{
  "n_layer": 10,
  "vocab_size": 6983,
  "bias": "none",
  "init": "uniform",
  "init_std_qkv": 0.0293,
  "init_std_o": 0.0,
  "init_std_up": 0.0293,
  "optimizer": "soap_variant",
  "beta1": 0.95,
  "schedule": "wsd",
  "decay_fraction": 1.0
}
Each number is 128 + 24 x the weight over its row's rms, rounded and kept within 0 to 255. Layers, rows and columns count from 0. Numbers have three digits each. The size before them is the row's rms in percent of the matrix's.

# layer 2 MLP down, 256x1024, rms 0.121, rows 0-42, columns 256-319
100:136110114092139145131136109169113162139114156137104094134137181113092156132090114120117137143130168123142164131142116168123114116108148152109132116125113096153109117083145130123146127149139129
101:133157117151130138139128137115107086160141144168113125156129087129101144145164159163101131135131091122136099165127139080101141157076158124134157124138106126134093109137135123121108119131181126
099:112160169133136137112119141094114117145136141099101122174132125099112100160126127151075134171147183154112138123156067134127126153121137117112145118131113130127085088089151099142118071130086128
104:103135115126160181140149128088137169149102120145128121102157143103154135088107117128153153126097091174124129093124122150144134096128179151106136120118129111147148124145119134125141140116103111
096:147140152166144153142106123115110152116121130126079102134102120084127105131136128158129095109127177120149153119140112137116146107116133107140173136102103109120083113120097146077114146141101141
099:115129067137143114087118088129177119121148074126114101129130135157151149110129137158104115119134124143139117130136138148123162121148119140153133123131097094113132132129105154087110134143143149
098:087159132133139129108131139157177125138129156147137154143090081109109129121151131144118112119137167116147176101145104099103117150111133086152192170149114140118172159117102126153159114160146119
098:138171131153169095137124124198098076151116117133155132150158153133116141105147132083162089095116119106105105102108114144144149097089138133149118196148124157148149115085146149155105077138111130
103:129126167104187119109159135123161178156140080132129122095136173086136158103142182160086119135111105147150142156157138133133097058124152146107086144129104095124160145139137152111131149165065135
097:118120131147157156075140110151136116115091087138149118099111111126155103154129128108137131117104126139113128095101137119178111124103083163142135099107116121100164134123072129079137150130117133
100:115131146108136123085101116121100099175109083129096151130120049119127084135152175103163115161125154103117153117117171133100107132099112168129121150160158104147089162098113169157094109114127103
094:124120115146178111167134111219140161124081131136112138096157100117110154158159120170129166161110107197125152139092101127128164176129110108141116169123130103116079140136160130147111122141127126
100:154132146125164123126134115161168087158086158133160136140151135107120071147115138123116104101149166087128129106098078094129130170116157148101136077137135164139147113168118160108118091134106142
099:191130131136104140102104135149134150117134122125131138088155148139142166140115119151128122122112157108179102122075184110128131131129140118126136119119139160125137144156125146096142124156136160
097:156124118104128098135214099089175105124143141092155136140128094115140144086119089155127116105144195149125168122130119115138086119144130127200140113136110104122100093139123180158177152132062104
100:140102137149153119120127109149148111144141101101152121120105099103103088112095134105148128137131117131126114131130146144163089145127103144149129092142116131106130124132153119152093110147080129
102:139128138150114093092160112113120153154109157152146179148101114137111135143144114167167120125139103112151139132164151128139136131185132187155114118112098127139156154095133133140137153156136152
102:140110148143125156074123153164130168089130103132126159110169100123121113129142186121107106132112137126122113169134111125138161152121160117072039102140160088110150157107114108144119096112126177
096:188121113125069118116140131179113138090114126133099140131172113120117125119117114095108132148132127105111096128169128138086090089128134128119140127091107158153123158109151063182151120102164133
109:099130118118156133131139103143113137134146105100112124126100147089113132146092118095088149137139153101119129134118132141136167131122127127157097126158136136139135133113113066146116157115103120
105:147130147141094152136152087192119119128142114163158134118140134139127118153114082098211155151084125191127126125090161183134131167111107139132138166159104104116104126172125090133071121150120096
111:089138112121122115167100126077163150126169141152118133133178106122113138155123122143123099142161074134117097152121118111166119113130162077128165127109133114129124124115117123185109119148125103
096:132143187125106136078129100128153137126103145183124089139157097104100100104117155144153142128119148173138102126125140114152091173102133131091120118119104152114137138163111156124120149136149134
124:168119118138098147152134124168157173157136133118148128145123130118115110138156132174166162146121168126181136115093163157142106106099143132107104114093125086121118173121152146156129146166113115
098:122143105124097167154146096119112103166165119125158115133146144129123141118114138112152149158124124162130090128146149102162144170112117137149160123157125134126147128106133156103107125135127126
105:142131140100132110156127150142115114175146135111122113125084159146098129079169093168101127142123138103124165117119141135133125123137128138156120109107098147132126146104132108180120142088137127
097:145121107121121100093118150149136102124082129145166111145090175158132100133125133065152124114103119152128141131150111141133136110085147120153092136148113172105107128125135144102125141110112119
099:139125121175172096129130100142162134114120134142147138149147124106113133138111106129143108090149098156166091128134137096130112097127116137153112143129115129092154123125116104118165093117165150
095:096149152089106129121094115178159167149114148143182119083146161120142113130121174170115115141140130164148135083113108136134108097129151135150077112156137119128140127148136133135166170151113101
096:112110084134104118096115083101148147125104122139114131124096101145133126157117161119111129138131100100129136098116120136121129111123138148073128138116105111126113116143131103106113118142147135
100:144105182135107140114144151135146147147108157142163143138126137093125104159180148182126145094109101130105134122152136135058122145117095126131083170151065126152104141144146132141119108121107093
097:133150114133119133133091122170157104106117097139073140106134101194128115118117095153139114131112108115106092125088130128107146129175072109115139168125157119130142097097118124088111127121139144
104:126095106125137169150104141157081148116179156083115167120109115143130091159154083102111133125151127133146123120120091130121125120126143085136117151152138116151115114088125115151119068143136135
098:155111114142094148146160130152168126107145119123115091117144161143136122109088091093127105138120174139101128156119103139097143124102147129139147126121126110132118143135110142121117104115176113
096:145149124136092110113100130133171079154114148128098142122125158151076135133084158151122152155156109111107142127130121130126087146125121162102133113095112152124113105164133116166103120121147155
100:132141128137141115097173114140073111143171134142127123114129152110085082131123113130120079115093117136115124120091069108141136085131156105184082153165144129145132122101180101118098152101126112
097:109149112112112128138161141130179153111104146100171108125134119125106141133157095107116106155111107114130140113110183105091140081114147095148139129127088132124183117121136143120117135129083088
094:115135185130107114118141104190141070160130098131118114113109179153137161108121116152162107115125137127089110108109081105135122125118134132143145153150169133127151128088155120097122165134145119
097:158127140122123110102160157130140141133124173140119177118127174178121080106148117089116118127157134114131084159145132112097107149082126130118139113116150123107132126144129111121104135135147136
094:131142124164127141114134126113139163134098163161122115144144103146146114116109149115144112154130106135135149167158142131108115117136126145056129144154128141132111129126121160135099168135118126
101:124136152097152150163076146094121118124147093127142077118125138155115132131142155154195124068086148125127129124167132128122111146135140109099116114148143141122134075122104119133084110100134123
099:195103168166126150127124079136127158116108173140164124136101127121128101129120133089138136127119140180145097110119187144158139116104133123161112151146093137106112145143101157123123111149134166
099:115121104159089130173108105163100146119127115134101104122142109137108152107161147141137121119126138118163120093161091110165141131111144117123122077123146102154137104111125113140145134130115090